Weights of a small transformer language model.
Size: 22 layers, width 576, vocabulary 32638, 154M parameters.
Architecture: no biases in attention or MLP, untied embeddings.
Each number is 128 + 32 x the weight over its row's rms, rounded and kept within 0 to 255. Layers, rows and columns count from 0. Numbers have three digits each. The size before them is the row's rms in percent of the matrix's.

# gate: layer 8 MLP gate, 2304x576, rms 0.0347, rows 407-437, columns 192-255
# up: layer 8 MLP up, 2304x576, rms 0.0347, rows 407-437, columns 192-255
# down: layer 8 MLP down (transposed), 2304x576, rms 0.0347, rows 407-437, columns 192-255
gate407 096:101162165155124137091110135106166135136115134126106103203059223158153208119157098135097116190146056108161111106124077114155066116110124084146104087151164139110171106171126110140153232068142137
up407 104:100127150115111159131145103105151102105157157113069052149106108110150120119109103154127169149225144106141096169117126128184112160094128068127115098163132131066101167160105152161116187109099187
down407 100:135120103126136140084143094124188195126154141169138099104164191089090097180121067131140138141116123096098136116060118148118117152146105115114108100118137111146122086186086122137131216120120136
gate408 099:138116099125099142140065172141089132124147070147130177127113119120125156106138111132144119072144089113103084076146093143116124099142132191148119104138079135084105157169122117146120135112088115
up408 097:165102101092134067188136139125134135096096145110110142139079190117138138157092125163137119093131138105146150112143154133145169096165101127105133129209115141186121140106122094070120072162119154
down408 098:129105112149093138200159139111158189072126109153160102126060088205133172133144086127060102172146093127143157083103176117041173046139102223195121139120121121115124160137185144158125154146105116
gate409 099:138108102171128116139153142196067100157112130080069178136118128130060175071179124146115132171101111184116101086181142144180108103130122087157140153145112178171133164109138146121177151158133142
up409 099:080131188096106100117089158144136153132108133103133106212146173133136115171156148125112096086140100097069088125132103078038074160156139114114156095121111087064089153105075112119127138102083130
down409 100:130156137104108092098126145164049105120145128187116151138089078154154123076136156106081127167110120086126117146163175066146130145168184122102102159126155122132095196046135169123111197160070097
gate410 103:102110079175141195171107109108129120097142159108106163119093134159102070106203115156176128075165095094110192137087090121133124083074127095153136129128147115120140175145154072181141115145157177
up410 095:173146105141189145132139037110111139098096103154156109135158143139103102133108119118093091142134148130081110153124170149128175119105146164123149138133217146128154133109111116057173113150077107
down410 101:180135069126118109130136082128141115171124116135141136104153161130093122161129040095064135101133162136101122133150150106099179088114076136053158111093178124152119049160165179123085075107101093
gate411 088:117108087161170158116105145181087106123113214171124149124117131175149134085111105124167140136100194078144141186137099185201081091111135104163116132159141113140135099145127069189119150121178088
up411 086:121122136092106129150215080122157173133122090139184073141153164103144114186123153141070063147188070134138085089117169113036149140125135136121116133105122138133074141136116161121093092097145181
down411 095:100117111127108044111161057092139163098152102082157080148140112102161142141176119124141084135094053140134125100112143086124173104162143121163090161093126103147156105111117174109060117131137109
gate412 091:159080180157078111136152090122161106097124159119116094184158123114116127146156184107112075154123135125156131121107068116190074141122168140157136111147114141152115126118122099145164179126193146
up412 092:146140092128128157172142163107150104142133133126061144100125148110107067171146163121115159154049164049157091098105110099099149112113105097056086095127066135116109201093111094198209161080161142
down412 095:155156054058124134155168116078120126117122131119095161114133166113113119148163095128124127069071172133121097097159163115077223142148126120083090093101091144065171151159104073193109121125118132
gate413 095:110164091130104112120140138145086145161155119137162142108098117118115157134132092136159124078067097086132127063098117156130102143117149146101162116152123096118140113133138111091171128182135099
up413 096:140135090088107144125124149162122109152145153086201152150067149133126143131120103064114112076132095143166132131150078113131134107099128133071115146188145131149129159114149119173088158171127098
down413 095:054160139121118163166111106182095130141122129126143118175127160166201132131198125081142169134175149111133084106164152124160110170113067094133140149118125128171111116105131109131181154151138126
gate414 091:085129123152141127136129116118024180071174146076150120092113150115092086167119106174148079110129143108071138144116148099073093138088105167164091092161117146123061140111180144127168172156143123
up414 091:141088096118162104074118078142133125163108090108091122157104134173119202122146107146189115154148139074120165121166131074126114101131103110142123126121142191100174060143087097187127139148165114
down414 092:152108183148115127114170144153124113106162117142164089104140150201051115105163170151143134144129099219160115088094136131150070147125111139094109116186138105157098160056130122137165126115102098
gate415 092:105093154146120072069140139085128144137148154136117092171084205108192158102147067131185192086193096072094127110092125100125115090115116138095138148209117096139100120124124130110108153100152165
up415 093:135118061109074198164087163121153120133129094136140131099221089111085101168131173130109126142112190168124160166110119121191145153134170110104134096168116137174129196138125167081110111199103117
down415 096:112143129080144086086145091105174045148088106160152155120144083094101077093102138136172116129145138059103156101109074123174119084128158140175139079111110171123103140132126156100132149099169145
gate416 094:116113158076142094175082090181045173116168101126103199113092103126126134110099104208121195124099131091108105120086105105142081162074068123138064148129160167121111138140123149167122097149126168
up416 093:194106136158085094093121126153168102154133120148162177132099143171063130148092102105153124160119139105073139129163143174126139096136105175177170217088118157118137141134131173058181128135185117
down416 098:131161173103121111108168093129099086163094159154145093124138103095191159131102154161163139167138121124170122126094153144153142126141076067119141172053192151110125136050115175072137122132158125
gate417 095:107081101184114173124157128228123101104144148151179113132121155170130184147150164135163130109100129124144101170145157137128157072138094082061112146151105096137168128151151124168200092109194111
up417 095:147135141127113146173089164157122148095094029122102169152129191118145167074120193101094170151121181112121151085134088139096117108103120144116144111161095141167119039167164096138162117110146161
down417 098:154170123051112091181156135091176139134121096143112120157100164141119134140074203141130112119141095187025135163107098127126114129076126120114205104158117209107086109163106072148057110108122129
gate418 096:113147103154166148153105108148094096116088155167160117151133188101137105179125080172132132170157175153088148134214096160095049065126173130122111181182126155128140140107085070140174147106134100
up418 097:093157102137136144152154220106105170046110149106112181150184167079124161163140102171123070136107115089141142102126166104166145172102141085123104096114129107167127089133190119120106149152124154
down418 099:133122121088196075141120115190096113131092084134161159110159058139139158114113099162163118127135127119096100145130171129114103140169059149127151139124141133108176146080135135144066118184157130
gate419 096:137182131121157188105160138096141148112170049149107149075130130155155042127102128134182099101140116123142078158144111132115106096166127156158210099121097135174134077110168119106126092121129141
up419 101:144169162111139141139142132149131189200142117120116122152181145179104148089098185136112109140116076154070081124168165136113124125130201103153144125090135117087122098102098150104080081108155096
down419 100:188182133093103088069148163163112168103098060131128165159166177064108136144104111123133113149169143167088110098147186099155100095170127112168175115120145110162154096056124098083095100183118113
gate420 092:168116118127104158151055161151116074142148144134119066069103118092100167123129191159125177111072122125126128129140113139121091128106109135116147171095115173147141137121147123115136151144133173
up420 091:159106156171138122147096102084138124147074232118105144148149104131129101120113122120093113117146141123147145174133212125138181143147131188158105119163093150196148167125051110088093166144134149
down420 096:121183119139166109182168159169062143163162107115104172160137178151156111106103126099116091164102115104164179074149206131095167072167103069088119098076163123149126132114136136131102116078117126
gate421 103:106121141167129070131138134113172139135167182162099122135165161081111146101158163145168140142162119190174089131126123090065171098115143136131104143166111124160109133063119119131115126153092055
up421 110:101158165140124143118172156121098160136151120088189133104114107176109117121077192157123160142122154156100094158134126089137114085122138107160098151112184133104118122223128130101099149160080100
down421 101:146101111147101108156123118122135131136152147149166121121196179161073172112077082149175129195191184151099178099173147049100182153185131151113170127073087135153151155116121143121080085120149161
gate422 091:104131169114133115146081125158157136122127112089106103112107182057145121071101137071131114119117137115147126066129120155114072148140086183193090133088085154148138130071111147106108138134174134
up422 098:119118091126175141069115140112122117138088112152088149073112083135143120040154146135123141125172148173196132085113115114202151138165042098116174126214135077092131154073134140098144119157150180
down422 097:157103115132219137097144120143136134157126094125085101140123114115108140121096125128081174112137084152172116125117118151103145147151158108140143116105092093144152137106115105095170122098158108
gate423 092:153142122116047142080130137161104125216110160186111127162170120158157109118190205110099161177084192125062139136161138115218112153142189153173135198109180077138104162084134129103073195145118147
up423 087:152102123149114106161112088132099149116155146138084167164166087113146113135155156116120158134058154139041172148187127139101087180148112138181125168127159115137122125132149102095103140140104150
down423 095:140106191085113128153129119104197157157115094110098116125130107128095116158138146170104102084108083124103085136107088115141123128109156172138175037076194128125132124085138166097169167141075128
gate424 108:111174080158108106134086113115138133174145086159114133140137172071136167137158148125085134119155177126119076051167140093141139088182146090094078144094115113115087119088134094109123123148126167
up424 104:136147134067112109126156094097129114143147182122130187201137215146093139100087125142159103143098066175128145110148157103125140100191105091155158101131163092139141095079056163081089114167110142
down424 099:123073121139109090091096182128082145176193157135152113122167162143133097087141164145102154084077174090098139117134119091102117133113119138129065084119131161118140090109127145126049073103146123
gate425 102:146149071128106112115104159145156098155101141159131163121143105081166126113142193107174099092129155114174129153109115134113133184169140127144112164136078174144074121107110104158078099105133069
up425 107:100133139145125143108124077158113114162138085121136121088068126112165154187104080077138130097145191073104147216142085111079174130128126086156138140187144097104123131098113103093090152113159089
down425 101:095145148142130153097080107158114154175121108151105084094153158136167116130018115089168062064105103128129091118110181087141050122167096179146112113083154072124110082110109078189149101158072120
gate426 089:101122072092116104077113143106099144116178093122087144105138151112170162109094120161136199126153134109133050130130147116138133168171151116170155168129104176099152118169148114117130154121135176
up426 093:096097156103089162180142103095118110123154136096183129139176095131131160153101182203083124127109143177146096092155153167118118146121121099135137122174068085100143117124103117141133092144197190
down426 096:199150153140161062164133112106158102143078160142195087079101061155193123156140203128139120147107116059181030121116139088059119152098097083159077190144151099180116149119107102131142083156096155
gate427 102:140142153093130123111152169185177120142102129168117121148136098132132103167131113178175188098122081077104147106127116137097149213126169125118119147069131178175161137055119157111167110147139134
up427 099:133105065178101118161095145083212150127137118118072063105157134130179126164153179127211171145103115114124124140100130114107142123089165118139078132151105065124139127163167124156140133126106093
down427 100:171097167176156092094117136118140115109134122108109172129174087118121040107150190181136171145127082144111108152075133061109133095149165169088099157131077114116108107134115185158100111156077095
gate428 103:159136154177146086118036094162117108108134155116155165100144121090127134168133066158193102155150131124174119135079137119184143177147102176140102167124113069177101103188126121118174169149092108
up428 106:142077097137175105163108103064113089100097123211131144158122115070151155157103182141135203161089055146144145102108136133219141132099149130163157119128117121115122133075114132160079077129133090
down428 104:118099090136141129147173147178160085132131137140163095137117144132133125105065148130087096175092108068101077117138108057136129206114145154084172096048097138150131122098128124186100071064130089
gate429 103:201229098063149158130117086081172164181128176103154096196080098146119149111149107136103163100093089165173165106095143130082129136081113103121119114158149085112148094185172163086097161100131174
up429 104:107223062150157094108116179129145108139096129099195135156129111152111120151141163083154080159134145108127112166125129169152082170085192141127131137085091082121123112120124100106160098159175183
down429 102:107137144120055089148111113125104120154110112125130176123148123127131116163106129130055108106117131128169142085110149142129098155176138164129131105134104149121125091031097127108117067159153086
gate430 094:093095131104118109184123124117094144152133108080172121187128117132058081159097140141117147215093176133142113058151102145132123129129140148183125140140165126155117130134127136126096136116154136
up430 093:167109148147169144082083132086117083094127170116081132080124112145154172123149171117120127115157070133101139146088114119098151181098180111104128111092101096083140053131044110105184084164085137
down430 097:166105140134050142187119124138169161141126123107173132114117101113117129099063146113128116098169166124127159184098076135112166063158155033170118076099119143108140145131147144082127118115135189
gate431 092:172103058082208116163093086165138072092050135192094086172112128119139104080130097101178101155154124103127137129171052156097176066101177173163170139176075082114170119136165166119140140095097167
up431 090:116204111096144146079179113126153131087113122191122097133099149125039142104139139097151182095134154121130146137145142133133106162147117093154117170181154127132089150111154152178135119092107051
down431 098:188078138137115120106126121145159105149127176130129091049163167115168117051119127106165113108143140124144108158149124172179095121140161059117129109119183135156137135103174195073126120161093105
gate432 082:191135134148172102170094114113113157157126081119157112104094147144116065118133119156163147141158122141138141100156187082111133128193174143084158193108139153089144124155112155112150125108109117
up432 084:046079108112068148116168129126032152135121147131063137168114165111130167070149093124104056126140151174089083144100099198147130135104062117131094072126116098155121131120175135124124133161115128
down432 096:087111082122151141124111177131136096131171129103112140147090110077131145051110152142096148138136160091104104100133160182111095124100125086113118108122162166159158190145131112126115095124113104
gate433 105:102182161127154124065159102113072159119079142128127130140169150103128141077104101096143132132092117156116118144208131075096160074123131148125190101138135136180167103146120166111164108103105153
up433 104:157112143098097160107108098093173160122131060146115139098057118141135135165092139172129148119112172178136135117076163159179095127116100142120099087150159166089088144106128091144167114134103117
down433 102:129148115128120151107142150116198103096126117128138117117101173151122164106106107132145180102119151117081135138131137086165133128073132022146149182127116109145201156116125062169095065132158151
gate434 092:143121157109106205132183126144097161095148205129114175134060184155128123151097140128113125133155149097134139167177157136125142160149132102118135124148140181101162113161048121183131139153128188
up434 092:140102143126117134052099126142151059172136087147124031147156084202108162073164102121111158121141095123133202106106131077124137092113142113118138187100099155143093120113145094097144121097086167
down434 093:114162093103127091155125109172152120105124163133142114040130182106095123182138140180135145107082130100145148203064155153146084051111129142114119138105137175184185160169183123135114117113090114
gate435 096:138134146162083121186128083095147200105106090120106172150110170139095120149163153127170110127181121091129149197129162131170083129106130131107095181161129163103077138121097131134129112113158157
up435 103:106103099117119051097122130116130105120031140194136089110139085088140150076116127108139072142153181143154143137108044208113091096106118150145180106110122124145183080187127095139073144110118044
down435 099:070093103107158179140154145147058125085139138082090134157154126146118119103110139113120110142131085124135083108079142139122168188126111053092139106131087120145124087149145096112125207146094129
gate436 092:126136156167151135139097194147086132073155130078108121116115204145122165126150129163116139132126088113182123182132150158137117148148096186214084079094153119091084123164125125177176128162121097
up436 089:114189116115117100092088113167122130139099132129130141119115180130088145134120234138103181156153134154136118113165093119121163109182142127144163181107137082151160148125108182158181092142123111
down436 096:100086179130128088157114108174107078198114164123115111136073162123099146164139138142097117086197135109172090136093113154111153132124086121082119113160131111126112084134142174163174078166107131
gate437 093:090157098159109108155133041116123103151113145144142133109090117067088138167180147067133167069108093096094099089153169109153106096100144131168163130161148127116103157186132168103176121129139131
up437 097:106089158147126099150199133098174148187118078145112189114115175156155163095178119108115156124141126107065097121145159122135114138143128170084134128129178098056095108177087159125202115115122113
down437 100:121132167110196085084138067146144141119162069155118121109168124060112171077162126095041158164139101111122154130123167106157104105135083182104135074121108153142089113151158079134136102155103156